Weights of a small GPT-style language model, trained from scratch on English Wikipedia.
Size: width 768, 12 heads of 64, vocabulary 32000.
Architecture: LayerNorm before each block, learned positions, tied embeddings.
Training: a variant of Muon for these matrices, 1936M tokens.
Each number is 128 + 24 x the weight over its row's rms, rounded and kept within 0 to 255. Layers, rows and columns count from 0. The size above them is the row's rms in percent of the matrix's.

# layer 5 MLP down (transposed), 3072x768, rms 0.164, rows 2699-2751, columns 704-767
size [103 106  96  97  87  92  88 101  88 110 104 102  97 108 109 102  98 100  96  99  95  87  93  91  97  94  99  94  99  96  99 102 116  99  87 136  95  96  95 102  91 102 101  97  93  94  96  99 105  93  95  96  98]
[[122 122 158 116 136 116 121 111 137 111 132 102 115 132 128 137 147 144 183 119 113 146 114  98 116  97 130 156 110 125 128 139 131 152 116 150 138 134 127 138 130 113 110 159 118 174 160 156 120 101 123 154 146 140 103 113 104 160 161 107 141 105 160 118]
 [146 124 143 122 102 138 143 142 105 111 134 101 152 135 136 100 102 132 129 144 126 187 172 120  95 153 146  92  92 100 133 154 105 115 105 111 105  98 133 141 131 154  91 146  78 107 155 139 140 149 127 119 183 176 164 109 128  95 136 130  66 142 106 155]
 [157 122 128 153 133 101 147  94 144  97 151 155 157 144 148 148 147 135 141 132 139 139 118 164  99 128 163 105 104 117  98 142 117 130 141 114 123  64 136 117 201 114 124 141 111  96 112 107 142  99 107  82 139 147 104 112 148 111  93 113 140 158 131 135]
 [158 150 162 138  94 174 127 142 105 163 122 127 100 109 130 136 135 166 145 122 166 115 140 136 120 144 151 132 110 125 172 125 158 139 104 128 131 189 136  87  83 140 169  72 133 143 115 134  99 101 133 154  91 126 127 126  76  79 166 167  91 162 104 120]
 [140 137 107 130 125 136 146 130 109 158 127 162 107 142 138 123 130 114 129 129  96 176 126 158 153 147 130 142 160 150 121 130 154  99 159 117 136 114 123 145 152 124 145 107 129 129 125 130 121 103 134 148 135 113 145 129 127 141 145 173 121 179 133 133]
 [119 124 149 130  90 115 108 128 108 101 125 115 142 127 155 108 141 127  98 135 123 158 140 139 121 110 121 102 100 131 172 150 134 145  83 130 127 127 125 160 125 149 130 115 126 136 130 116 151 121 132 150 144 116 112 126 158 164 129 149 147 144 116 127]
 [148 126 130 114 155 142 134 143 122  92 144 121 136 139 150 103 134 157 162 122 122  80 102 147 129 105 102  98 119 135 179 124 111 154  99 108 105 163 128 135 183 142 121 124 119  69 146 116 125 145 127 131 119 141 118 137 148 159 129 122 117 147 109 116]
 [139 139 169 131 142 146 153  82 110 123 104 135 172 157 158 122 123 124 140 101 140 109 126 120 131 150 139 135 178 122 129 133 156 184 126 119  96 157 135 122 158 148 106 118 126 115 123 140 122  89 121 129 138 140  86 163 143 161 127 116 142 110 135 102]
 [143 147 140 149 159 125 157 114 159 144 122 103 149 133 113 147  96 137 135 117 150 100 153 132 113  98 108 176 133  80 139 103 143 126 106 143 129 149 162 149  96 103 134 154 114 152 117 147 128 139 150 108 120 145 183 156 108 120 159 122 149 162 134 185]
 [109 137 134 107 171 145 135 168 115 122 164 102 153 166 128 146 138 133 134 127 122 111  85 125 143 141 129 133 111 175 118  98 157 126 153 124 136 148 151 155 174 149 119 126 126 114 124 126 134 154 106 113 114 108 116 178 121 118 149 147 135 155 153 105]
 [131 152 123  87 141  98 146 102 151 114  99  73 129 132  93 130 137 110  97 159  96 127 154 125 118 125 142 107 112 157 187 119 110 140 134 139 127 132 131 172 139 116 135 110 149 130 126 165 141 152 102 157 105 123 146 137 127  78 138 113 159 143  95 109]
 [111 215 138 175 117  99 126 100 124 104 107  96 100 158 155 119 129 143  82  88 128 111  90 152  93 120 107 195 116 136  94 145 105 118  92 146 111 145 171  70 134 148 122 127 160 125 158 145 148 141 129 155 170 151 159 152 124 154 154 144 116 206 118 154]
 [ 94 144 173 104 156 116 143 131 107 121 110 132 106 101 165 135 126 146 128 111 102 112  98 140 106 140 104  98 147 209 125 134  96 139  93 125 160 131 154 147  73 127 139 117  46 108 153 149 184 123 135 143 130 121  92 130 112 161 123 139 129 120  85 129]
 [115 114 104 146 169  88 113 129 144 163 104 176 157 125 144 107 114 145 113 124 165 103 130 124 154 151 188 153 118 130 150 106 127 110 167 143 147 106 127 129 114 122 127 105 110 120 133 103 126 148 119 109 159 113 154 116 103 111 166 106 158 146 124 140]
 [121 149  96 143 114 115 175 120  84 129 133 113 135 139  84 139 104  77 126 103  84 121  90 120 133  86  73 156  97 126 164 128 152 136 101 154 150 103 120 121 125 101 124 139 185 125 174 158 142 143 130 121 145 131 137 125 128 145 106 181 120 165 133 155]
 [ 82 155 103 144 137 104 141 135 122 126 145 105 173 147  84 143 136 111 112 108 133 141 112 144 124 122 134 116 168  90 118 118 128 119  97 145 147 151 103 156 100 140 116 130 146 124 127 136 143 111 172 129 137  97 120 110  66 148 128 114 119 170 114 115]
 [ 92 124 138 124 135 106 126 102 146 106 140  98 114 142 135 171 146 148  87 142 130  98 142 122 118 116 132  97 125 130 118  95 142  78 105 104 107 107 159 146 143 150  69 124 160 144 132  75  89 146  82 119 101 113  95 144 124 100 136  89 120  87 110 133]
 [127 130 106 110 111 108 132 122 129 115 144  99 136 138 104 105 140 161 149 110 139 145 141 131 135 138 130 145 148 154 183 128 135 168 140 102 159 125 114 113  97 102 138  98 124 162 140 145 133 116 120 143 144 119 135 142 126 156 140 126 155 128 138 117]
 [171 111 159 112 112 106 181 152 117 127 165 166 173 124 145  82 142 136 144 122 124  65  92 145 119 124 138 144 140 108 149 121 157 139 137 116 135 144 100 122 130 132 126  91 134 140 130 132 149  89 149 119 133  89 165 134 127 118  96 160 135 130 133 120]
 [144 128  96  98 159  63 120  83 145 166 126 139 178 157 178 124 131 116 145 131 151 166 177 145 133 127 144 103  92 152 115 113 139 167 170 135 140 120 158 147 148 120 148 149 173 155 108 101 146 136 152 144 108  93 151  97 142  97  89 125  91  91 115 123]
 [129 102  99 149  98 153 100 118 140 150 152 195  91 103 122 146 104 126  96 107 104 151 126 141 105 154 130 107 162 153 133 154 118 138 127 106 118 125 117 119 143 135 127 151 120 184  89 130 167 134 126 104 139 121 101 128 160 110 160 186 148 109 137 141]
 [148 128  94 123 136 110 116 127 166 146 114 139 129 118 141 193 161 157  98 125 114 137 103 127 132 121 111 148  94  97 113 134 109 154 106 114 134  73 136 161 131 132 114 143 116 108  80 152 124 140 140 170 133 187  99 124 113 113 117 145  71  90 135 120]
 [145 145 147 146 167 141 138 154 109 143 142 131 114 123 145 127 164 123 106 156 144 149 142 119 148  73 115 108 184 125 147 138 126 137 124 130 111 166 125 145 151 107 148 153 142 144 133 122 123 102 154 167 118 143 114 100 121 121 142  94 156 131 161 102]
 [160 140 139 174 120 141 139 118 108 136  82 125  83 125 109 104 144 127 123 217 108 168 134 123 139  81 137 125  89 111 125 130 124  96 181 124 116 114 133  82 102 176 178  99 108 161 110 105 113 133 114 198 134 143  70 153 134 112 135 181  78  95 189 138]
 [152 150 157 103 134 140 130 112 125  77 133 163 168 169 134  85 126 147 169 127 112 101 154 135 137 153 155 121 107 118 132 141 147 142  96 142 134 129 174 167 160 136 136 112 145 109 130 149 164 109 117 128 142 144 140 119 105 131 137 122 113 109 132 175]
 [124  93 100 153 112 118 147 116 116 170  86 122  82 101 129 131 116 109 150  97  97 128 138 155 179 159 139 140 183 103  92 100 118 123 109 142 118 159 151 160 171 107 130 114 163 100 144 142 103  82 161 167 141  83 183 144 157 125 118 159 145 132 139 157]
 [144 137 109 161 130 128  94 124 146  81 157 132 126 109 151 146 134 136 144 127 172 124 112 144 119 124 174 144 106 120 152 173 147 121  82 152 120  77 146 136 115 142  94 141 156 141 123  97 124 115 120 145 154 121 129 142  84 117 111 130 176 151 154 134]
 [151 144 142 112 142 124 139 165 142 130 139 156 123 147 148 120 100 124 182 104 194 135 168 137 133 130 125 124 167 125 158 127 138 109 120 127 135 106 135 144  98 127 122 164 123 121 123 107 116 175 111 151  94 138 106  96 132  94 113 138 213 156 134 156]
 [164 146 132 161 126 147 143 141  96 151 117 178 113 107 155 164 137 140  89 157 112 131 150 126 126  77 126 127  96 178 165 128 113 113  79 143  78 104 117 164 133 110 154 141 133 163  93 115 138 100 111 140 154 122 124 161 111  94 182 128 133 152 153 168]
 [135 107  62 123 145  86 135 148 121 182 136 123 116 146 107 131 170 103 113 100 111 131  99 147  96 109 161 120 136 140  94 112 189 100 128 117 133 132  97 117 163 113 112 115 168 159 125 153 140 122 130 123 150 103 106 143 150  99 144 141  99 115 146 160]
 [159  91 140 145 100 129 119 121 144  90 106 116 149 119 121 148 123  60  94 145 138 147 168 102 158 132 114 121  92 140 159 137 127 118 129 110 143 132 151 123 139 152 152 127 161 138 106 155 149 115 128 142 135 125 135 156  90 137 107 112  61  94  96 157]
 [141 159 131 114 133 134  96  83 104  72 128 124  85 133 127 160 149 131 124 163 154 142  70 151 113 132  74 151 101 108 128 136 148 121 130 108 119 149 134 118 108 139 140  98 112 137 162 107 108 128 130 120  82 156  99 155 138 152 155 140 114 161 123 161]
 [ 91 118 174 142 124 141 137 140 111  86 116 130 167 147 132  98 135 123 159 161 128 145 103 100 153 116  99 122 156 149 101 135  94 114 147 111 147 134 107 118 125 117 157 167 139 124 131 133 116 127 132 130 126 151  82 152 110 163 116 150 138 124 152 106]
 [122 143  99 158 143 131 180 111 125 152 143 185 106 137 149 150 142 122 116 133 136 148 155 125 139 156 122 100 139 130 117 121  85 126 150 117 118 182 116 172 152 131 108 170 150 137 125 167 154 160  96 139 142 132 164 134 130 148  95 156 121 135 131 117]
 [ 79  89 142 119 149 153 140 159 117 163 165 170 147 109 139 147 120 109 124 126 123 132 122 132 137 114 130 107  89 126 136 116 144 131 134 104 162 128 119  95 132 138 120 166 140 150 114  92 141  94 136 173 104 123  97 128 121 158 107 131 119 131 167 148]
 [ 89 106 125 133 130 114  71  97 142 110 131 138 137 146 119 120 141  94 139 116 108 170 136 140 106 116 141 110 125 106 125 124 154 138 109 116 138 123  79 154 112 118 144 128 116 117 103 135 123 142 116 132 150  71 118 146 111 104 121 120 110 142 138 118]
 [134 101 110 142 126 129 130 146  99 107  97 113 133 110 117 146 152 114 132  77 111 171 129 171 168 153 141 130 138 125 145 127 144 121 165 132 125 147 162 131 167 120 188 164 143 116 148 121 165 140 153 132 101 168 153  99 115 119 122 141 144 123  82 131]
 [106 133 161 117 126 160 134 142 144 105  87 123 186 118 134 150 140  95  78  89  89 131 105 124 123 136 104 104 163 120 120 170  95 162  99 124 114 144 130  85 146  97  98 122 111 121 131 127  87 137 122 125 122 159 154 163 137 169 114 157 100 139 103 184]
 [141 121  93 137 135 121 138 173  59 127 127 112 109 164 119 165 129  91 117 130 121  86 154 153 126 135  94 128 160 114 160 110 197 107  88 147 167 142 162  91 151 141 138 119 156 106  92 134 174 107  70 143 116 159 137  64 125 115 116 117 129 157 124 132]
 [142 111 131 110  89 104 159 171 135 138 164 138 144 102 143 102  97 159 133  89 137 132 176 129 183 168 142  78 151 132 168 141  70 132 154 107 162 129 106 114  84 107 165 150 127 146 133 147 179 111 139 124 131 121 124 151 140  98 156 116 148  99 137 122]
 [163 191 148 145 162 138 121 143 101 134 116  81  86 112 114 127 161 174 157 150 137 111 170 163 100 164 119 143 120 140 142 100 123 157 167 104 111 145 122 135 103 159 131 125 118 129 204  84 127 128  95  98 117 114 102 150 110 131 153 105 131 119 163 145]
 [198 135 109 107 127 138 133 127 126 139 140 134 114 107  89 117 119 117 115 142 127 148 139 115 161  91 126 130 111 140 159  90 157 160 141 151 153  80 129 112 116 113  77 119 137 155 117 120 147 115 111 125 135  73 173 133 143 132 121 132 147 164  94 123]
 [116 117 164 157  99 125 119 102 108  73 100 109 111 127 131 136 163  93 126  89 138 146 129 142 163 107 150  87 128 114 161 114 130 111 144 110 117  96 100 142 125  90 144 141 158 174 107 127 154 131 184 132  97 113  99 106 116 147 139 168 120 134 141 166]
 [144 108 151 106 161 117 182 143 123 107 147 133  92 142 145 115 154 103 139 127 164 123 160 183  98 149 108 149 117 112 163 114 126 157 158 108 189 123 113 103 146 146 141 141 111 144 124 132 122 113 109  92 126 106 145 129 117 170  83  78 145 145 128 136]
 [131 123  97 151 128 114 107 185 144 157 109 149 144 138 151 141 124 139 132 159 121 109 181 160 129 184 134 131 111 130 178 143 143 114 132  66 128 128 127 134 140 112 156 130 138 145 133  67 149 131 121 171 115 129  95 148 173 159 155 126 163 155 187 142]
 [142 148 108 161 149  95 142  91 145 147 108 128 126 126 149 109 122 124 130 175 125 113 101 146 190 113 153 138 138 128 171 107 120 168 111 116 111 135 129 134 168  96 114 145 136 118  96 177 121 126 204 102  84 112 127 103 110 103 106  97 146 101 124 115]
 [ 97 134 107 110 112 119 107 125 170 162 139 125 117 103 142 109 151 129 134 136 111  96 168 116 135 145 121 133 176 132 161 127 108 123 146 145 116 138 139 104 142 125  79 155 121 139 124  99 106 157 130 112 102 117 115 128 118 130 144  76 149 106 137 126]
 [163 105 137 136 176 146 153 123 151 129 157 136 142 139 178 183 129 146 133 156 158 101 122 151 135 108 126 104 139 143 173 152 126 139 133 138 149  97 144  87 100 137 151 111 159 170 126 139 129 154 133 118 184 137 135 127 148 133 107 122 124 152 131 113]
 [107 170 146 124 133 162 117  78 115  89 147 122 161 124 102 150 129 149 154 122 170 118 156 139 135  82 113 144 148 140 120 130 115 127 126 108  90 109 108 154  91 143 109 133 138 101 141 109  99 148 148 139 172 123 107 137 132 116 145 152 120 125 152 154]
 [139 159 136 143 118 124 112 134 140 122 147 133  81 127 155 130 115 113 112 135 121 185 108 144 127 115 136 104 106 138 162  81 111 144 163 126 102 131 109 128 113 108 114 116 145 168 173 100 155 135 179 143 149 147  87 152 140  86 133 153  89  90 124 140]
 [121 153 135 119 169 117 155 145 143  99 118 119 159 125 119 127 187 151 122 133 145 169 138 197 157 117 108 143  96 114  89 107 153 113 136 135 144 127 120 113  97 146 190 144 149 145 146  80  82 118 143 132 144 161 112 126 104 150 112 124 110 122 177 120]
 [177 149 172  97 140 103 108 115 128 122 135 138 115 113 123 114  72 128 110 114 143 131 104 104 120 151 111 129 105 137 136 135 137 130 118 136 128 148 139 112 110 168 100 149 124 123 138 163 147 133  98 162 104 101 112  93  96  95 137 189 111 130 118  85]
 [112 166 104 127 127 155 158 124 167 102 143 125  99 110 163 129  99  88 139 141  76 107 100 141 122 183 120 160 104 162 141 133 132 145 145 127 114 114 193 124 115 176 115 130 123 140 112 148 116 152 159  95 133 152 127 136 122 190 118 130 120 173  97 104]]
# layer 5 MLP up, 3072x768, rms 0.0986, rows 2700-2751, columns 704-767
size [107  92  97  92  93  88 107  92 116 102 111  98  96 106 100 107  98 100 100 101  91  92  97  94  99 100  98 102  98 100  99 115  91 112 124 106  94  92  96  92  97  98 105  90  94  97  95  99  97  94  93 104]
[[136 133 160 121 150 109 172 118 117 179 164 135 145 113 130 120 149 146 108 124 100 153 141 116 152 132 107 145 100 128 169 148 157 161 109 159 110 146 170 172 133 133 121 169 126 105 102 127 111 106 170 127 108 147 131 134 129 135 177 101 105 134 127 123]
 [123 152 119 121  97 108 134 122 154 157 146 131 183 136 116 143  82 133 111 137 115 100 144 111 108  99 141 121 117 140 137 126 119 149 103 115 122 139 138 139 164 122  86 111 130 130 161 117 124 122 111 151 120 180 132 133  94 141 110 111 143 136 137 143]
 [124 123 122 132 129 163 123 165 119  94  86 123 123 106 166 132  99 111  80 106 102  98  91 161 127 176 125 107 109 145 112 113 114  68 167 148 188 138 136 163 143 110 105 109 120 112 112 152 160  87 105 123 130 140 114 114 126 102 111 114 152 117 119 114]
 [118  94 130 157  93 134 154 128 105 115 114 107 142 131 118 139 134 153 158 120  79 139 158 124 116 117 130 133 145 130 136 123  99 128 109 133 102 121 141 102 115 101 161 135 135 145 149 138 138 112 111 126 140 125 122  96 168 100 137 131 110 157 148 102]
 [135 108 125 130 161 155 139 123 115 125 163 140 139 145 116 129  83 102 112 140 105 157 125  97 113 123 120 140 120 140 109 165 134 168 113 143 122 165 135 135 157 108 129 130 143  89 162 135 164 152 164 122 113 114 127 144 144 154 126 146 159 103 149 111]
 [135 108 146 163 158 138 112 138  96 123 123 145 121 138 153 171 181 113 139 151 117 108 137 125  96 172 183 121 139 120 139 141 164  94 116  93  76  95 118 134 120 115 118  90 125 164 118  76  95 130 144 203 102  85 115 147 123  91 138 121 107  94 138  75]
 [128 102 153 197 140 125 150 103 108 162 150 149 103 113 122 102 142 128 142 126 125 122 110 115  95 129  83 142 127 168 133 119  77 161 136 120 102 140 150  85 151 134 171 135 183 118  99 131 113 110 149  98 139 115 135 130 120 144 129 130 156 123 164 104]
 [132  97 128 139 112 118 103 167 102 102 103 120 136  81 147 109 127 108 131 155 136 143 171 115 126 108 131 121 130 161 126 142 144 124 131 146  76 168 154 149 113 131 123 148 150 138 107  98 124 113 170 105 113 154 106  61 155 149 154 113 124 150 169  97]
 [ 89  97 108 118 152  88 100  90  96 118 112 145 151  94 153 152 131 171 180 101 134 130 119 147 110 140 126  95 135 164 116 140 100 115 123 131 141 127 122 125 100 161 149 141  99 153 103 131  91 102  80 140  96 150 141 130 130 121 108 142 159 152 100 118]
 [ 96 129 146 147 129 155  91 125 119 205 116 121 141 129 118 123 160 196 136 104 118 126 132 140 124 103 129 118 180 106 131 145 102 143 115 116  78  66 151 127 145 130  85 130 124 115 161 166  65 137 144  86 127 139 139 159 141 141 112 126 119  91 140  70]
 [120 120 137 114 128 143 129 136 141 114  75 128 131 116 104  83 146 168 115 156 111 147  91 111 121 111 162 121 144 186 101 121 104 164 139 162 131 120 131 140 138 127 122 141 138 105 118 131 149 158 168 159 201 133 136 142 144  86 101  93 107 188 141 135]
 [ 93 125 116 141 106 107 123 142 179 112 134 130  97 135 100 156 114 112 169  80 158 137  99 144 145 182 124 133 148 159 114 134 122  99 123 143 134 117 133 111 130 142 126 154 112 127 122 163 113 139 120 131 104 155 147 108 111 127  94 153 136 129 143 151]
 [145 134 154 147 155 157 131 154 111 131 135 100 130 144 173 147 166 116 113 119 125 106 124 131  97 124 115 150 102 103  88 140 159 125 111 148 107 148  90 129 112 168  83 118 153  99 134 106 137 124 154 133  93 106 131 127 166 161 114 103 207 108 101 140]
 [160  82 173 134 138 147 174 131  98 131 109 126 172 113 130 102 115 116 116 138 102 138 147 140 129 148 165  79 128 148 137 152 131 131 144 159 125 141 130  65 184 140 148 110 162  89 123 143 169 140 124 127 122 115 154 153 144 152 148 153 186 115 148 138]
 [133 115 182 150 170 153 140 146 122 122 167 115  85 155 124 151 117 127 133 141 120 121  96 139 121 139 161 134  91 155 139 122 150 109 125 118 101 163 145 155 136 107  99 146 165 111 158 122 129 111 142  63 125 132 119 135  32 142 128 120 129 100 121 145]
 [109 134 135 109 149 178 147 145 131 116 141 135 138 112  50 123 106 140 170 150 105 166 132 139 125 146 122 152 141 153 152  91 143 165 157 125 132 149  94 124  98 150 164 141  75 146 124 168 130 104 135 142 113 132  99 117 149 164 121 123 162 127 110  81]
 [101 120 132 139 126 113 142 147 125 156 100 144 134 135 136 107 141 164 124 124 134  85  87 102 125 106 119 109 183 118 127 126 100 119 131 126 124 121 115  89 158 156  96  69 128 101 184 122 148 108 120 104  94 130 122 133  99 130 146 142 172 129  83 109]
 [154 150 120 137 146 124 122 113 146 122 141 144 152 136 124 138 145 161 134 125 148 142 124  99 160 104 124 122  92 124 117 125 120 139 125 117 127 120 133 132 141 145 105 112 145 106 161 151 119 167 120 101  88 121 119 137 138 140 171 169 146 119 158  78]
 [141 171 122 144 146 126 135 132 171 171 125 111 130 144 140 133 150 115  91  99 113  85 172 112 103 158 152 166  83 132 121 117 121 147 120 128 154 134  78 127  97 147 129 148 152 107 148 113 117  91 144 156 144 145 161 166 128 136  89 133 101 136  99 114]
 [104 115 135 103 157 143 124 105 119 132 153  92 107 143  93 116 141 125 137 137 108 118 135 118  89 140 130 103 118 143 119 138  84 131 161  70 139 117 114 129  87 115 118 155 129 157  90 160 148 118  98 103 125 147 163 128 161  80 102 167 103  95 106  93]
 [133  75 178 130 129 128 109 154 125 153 117 105 146 128  87 145 149  97 141 108 148 145 134 149 103 145 152 104 130 121 145 121 117 128 171 142 187 168 152 116 100 109 110  82 124 162 128 111  82 114 127 136 140 112  97 157 148 135 152 174 125 145 155 188]
 [157 150 132 191 136 109  97 121 127 167 138 110 123 134  91  94 155 158 113 144  93 155 144  85 105 170 130 152 119 108 136 111 147 118 104 141 117 125 156  90 138 157 111 142 163 182 127 113 162 136  95 159 192 136 124 155  71  99 126 137 157 104 151 149]
 [153 107 129 111 132 165 132 160 118 156 129 173 130 124 133  82 153 134 113  84 164 120 137 105  92 101 127 188 112 139 166 146 134 174 127 111 161 160 145 109  95 189 134 159 132  87 117 128 108 129 141 144 108  99 106 148 141 133 128  90 152  71 104 136]
 [ 74 146 124 108 106 143  86 103 123 109 125 142 140 125 177 152 157 155 179 125 171 144 156 113 141  90 107 166 150 109 155 151 145 113 151 135 101 123 150 128 126 114 153 115 116 158 114 129 143 145 147 206 101 131 169 192 137  88  82 138 132 138 160  99]
 [124 135 107 146 130 130 110 175 133 152 114 137 124 177 136  96 133 133 194 129 142 146 126 167 128 136 123 117  91 163 101 150  97 131 156 121 115 101 143 145 155 113  95  88 148  83 113 157 127 144 108 170 115 134 101 103 119 116  95 104 125 117 117 139]
 [118 135 121 140 140 156 162 104 128 128 135 120  94 115 165 114  85 116 178 156 111 135 121 126 156 148 138 120 145 106 134 101  88 130 126 149 129 120 142 123 145 125 141 147 142 147 163 142 121 114  87 137 138 122 100 117 100 128 154 162 141 186 127 138]
 [101 152 143 172 186 140 125  97 133 127 152 129 123 152 148  77  98 113 112 190  82 107 130 129 146 135 122 134 183 161 164  84 144 112 125 149 136 129 147 139 130 158 118 119 154 119 131 168 145 122 135 101 176 186 128 116 102 106 165  96 142 100 163 124]
 [ 88 129 147 128 134 140 114 132 117 103 100 129 131  68 154 148 132 115 127 140 114 147 104 104  84  98 136  99 112 114  99 107 130 123 108 139 109 115 131 155 125 188  94 129  80 109 156  82 108 108 158 154 126 152 172 131 121 133 147 113 139 154 157 154]
 [125 142 122 129  99 114 143  99 116 121  86 136 174 130 143 130 145 157 150 154 175 139 139 118 181 138 122 121 103 137 127 141 141 169 119 125 124 153 154 154 130 142 137 149  78  89 131 106 136 153 140 143 129 133 135 132  96 138 113 115 126 112  87 142]
 [166 121 111 147 144 100 103 132 120 133 157 130 169 139 148 136 156 156 146 107 115 116 153 108 131 119  88 133 169 149  99 124 150 152 115 136 131 110  98 144 124 127 104 125  97 142 111 153 175 140 143 102 154 152  68 136 140 145 146 135 118 159 137 131]
 [151  76 137 108 151 125 103 118 130 138 136 135 142 111 165 101 172 123 139 131 122  88 143 133 123 164  85 114  93 146 133 144 177 155 131 133 129 123 148 142 173 116 133 145 110 134 146 146 115 124 148 171 126 151 116 138 115 105 155  88 135 156 167  87]
 [130 136 173 120 122  89 128 154 130 109 109 125 139 139 150 112 124 186 137 150 121 117 118 148 143 144 112 141 132 117 119 116 166 107 123 112  99 105  88 137 128 127 155  89 111 108 147 146 113  97 127 173 118 116 100 112 141 116  90 154 102 138  85  76]
 [166 138 194 130 115 135  81 117 155 158 149 110  99 104 182 107 140 146 114 127 139 112  99 110 101 129  94 129 171 154 135 157 115 121 121 160 128 101 141 129 104 123 133 153 110 132 115 110  97  95 121 119  68 152 135 100 128 161 159 124 134 165 118 137]
 [129  90  77 122 134 104 126 135 167  92 123 141 142 136  94 164 108  95 149 132 112 149 168 139  99 120 120 114 109 102 145 113 137 153  91 166 125  84 135 144 105 139 119 157 137  98 139  88 137 124 155 106 149 127 111 187 111  94 139 136  98 176 155 182]
 [120 137 115 123  98 142 175  72 127 121 127 119 136 131 145  98 165 174 106 150 125 109 169 107 178  80 106 102 144 154 107 119 121 175 143 156 106 130 128 120 118 122 137 137 108  99 144 140 116 144 120 127  82 104  83 143 161 124 119 183 108  85 109 122]
 [ 99 152  89 172 103  84 102 124 129 138 170 186 135 131 117 133 181 115 114 119 158 132 113 131  92 164 168  92  96 120  90 155 150 115 143  87 136 105  87 167 137 123  52 205  95 170 166 116 152 109 149 156 168 131 120 147  90 172 107 130 131 110 118 123]
 [124  89  89 130 122  77 122 113  92 118 103 134 136 173 150 162 186  91 104 164 136 148 147  96 140  98 153  66 119  68 105 124 166  99 148  48 104  93 112 144  80 141 125 149 133 139 115 100 168 139 170 132 111  98 115 159 113 170 147 146  97 142 116 142]
 [159 118 111 136 138 130 142 116 134 147 168 135 138 133 134 118 159 142 143 129 107 166 127 108 110 147 107 158 136 158 166 125 119 113 103 125 111  90 154 139 162  79 123 187 132 150  79 121 181  90 149 105 131 111 142 153 148 121 147  64 160 116 156  97]
 [136 137 153 136 147  91 119 154 125 171 120 110 131 144 134 116 134 176 118 128 139  91 129 126 124  96 136 162 136 107  96 149  68 141 175 134 138 129  95 206 119 133 133 111 135 139 130 105 154 148 149 136 148  77 159 122  81  70 156 146  65 121 172  83]
 [124 117 119 160 132 112 127  97 104 124 140 212 138 155 148 133 119 177 129 104 152 110 127  82 120 115 135 145 126 109 137 134 124 138 124 127 120  91 107 121  97 149 101 141 112 105  74 148 129  99 104 129 148 131 180 106 112 140 141 127 162 106 135 126]
 [119 103 107 120 118 167 104 108  99  90 115 145 124 114 142 114 118 140 151 139 128 125 163 121 149 109 163 131 126 128  88 133 138 158 163 130 132 123 132 135 131  67 120 120 158 146  80 119 142  67 139 128  52 112 107 111 160 124 102 134 103  84 115 139]
 [132 107 114 154 144 123  87 160 158 153 121 119 116 174 148 156 117 127  97  96  85  98 113 174 155 110 102 105 146 152 109 172 110  69 144 110  70 102  75 133 125 140 107 153 138 118 134 127 117 151 142  95 164 138 126  95 144 170 120 142  96 119 128 147]
 [130 127 108 126 124 134 140 139 128 123 121 113 121 114 167 139 105 112  97 134 164  85 135 168 104 135 129 111  94 116 121 110  97 110  85 119 141 158 130 127 179 160 142 145 146 129 146 152 137 100 129 156 124  93 140  95 157 140  97 127  62  99  98  77]
 [152 100 156 126 127 172 162 102 130 156 137  86 154 120  83 104 142 137 154 117 146 140 144 123 106 137  87 155 116 167  82 116 125 158 139 122 113 162 155 100  98 121 148 144 129 109 101 102 131  86 148 172 180 146 102 120  86 147 111 125  88 120 164 124]
 [142 165 133 113 127 107 154 117 133  95 105 104 150 149 178 118 151 148 138 141 127 123  89 124 119 109 107 112 101 143 118 100 137 128 170 125 159 122 150 143 128 102 121 112 121 142 178 133 124 106 110  99 130  94 135 103 128 162 134 107 137 159 135 141]
 [108 141 108 137 180 109 126 100 131 145 160 159 185 138 119 159 125 145 137 123 122 153 137 136 129 136 183 116  85 150  98  98 141 130 136 134 137 106 169 107 111 124 188 134 143 136 139 135 131 157 153 126 137 158 128 148 173 118  88 144 120 123 104 103]
 [132 114 130 128 130 186  94 116 113 148 159 134 154 107 118 101 161 121 136 133 159 131 143 152 130 160 116 158  74 144 141 159 159 159  89 143 123 127 133 150 186 105 118 115 112 133 105 132 130 145 127 130 126 132  71 120 117 122 127 154 118 157 129 119]
 [146 126 130 153 176 134 137 118 127  97 121 122 161 122 139 159 121 159 130 110 179  89  89 114 146 122 137 116 115 131 119  79 124 138  93  93 128 135 149 108 161 172 113 124 124 118 133 129 126 131 105 137 170 161 137 136 125 101  93  80 153  83 158 113]
 [176 176 138 125  93 118 162 110 109 155 131 131 113  95 148 113 134 148 122 157 142 155  78 139 132 126 164 131 135  94 113  80 155 154 116 139 114 100 117 106 132 162 130 146 135 144 143 152 142  79 134  97 114 151  83 137 111 111 125 102 118 135 119 155]
 [124 156 178 137 101 122  99 123 113 123 101 108 122 145 112  96  71 135 107 104 152 128 127 168 157 134 138  78 126 142 120 136  94 158 146 113 163 164 117 119 138  95 106 167 170 143 132 155 157 112 119 130 146 142 107 107 109 106 148 129 111 141  96 124]
 [150  90 116 124 100 115 147 112 151 144 138 145 129  87 165 122 141 163  97 137 131 118 132 143 107 102 122 147 152  84 149 143  96 138 129  65 179 113 114 124 146  85 168 126 130 140 134  90  90 115  72 127  66 168 189 120 108 118 101 156 170 137 159  99]
 [124 130 109 168 118 140 142 174 151 132 149 135 135 136  89 138 105 115 119 160 135 104 109 136 125 167 123 144 151 119 104 124 132 106 156 158 140 128 144 126 116 142 142 156 113 103 130 125 165 110  91  97 130 124  82 112 120 151 115 148 161 140 105 171]]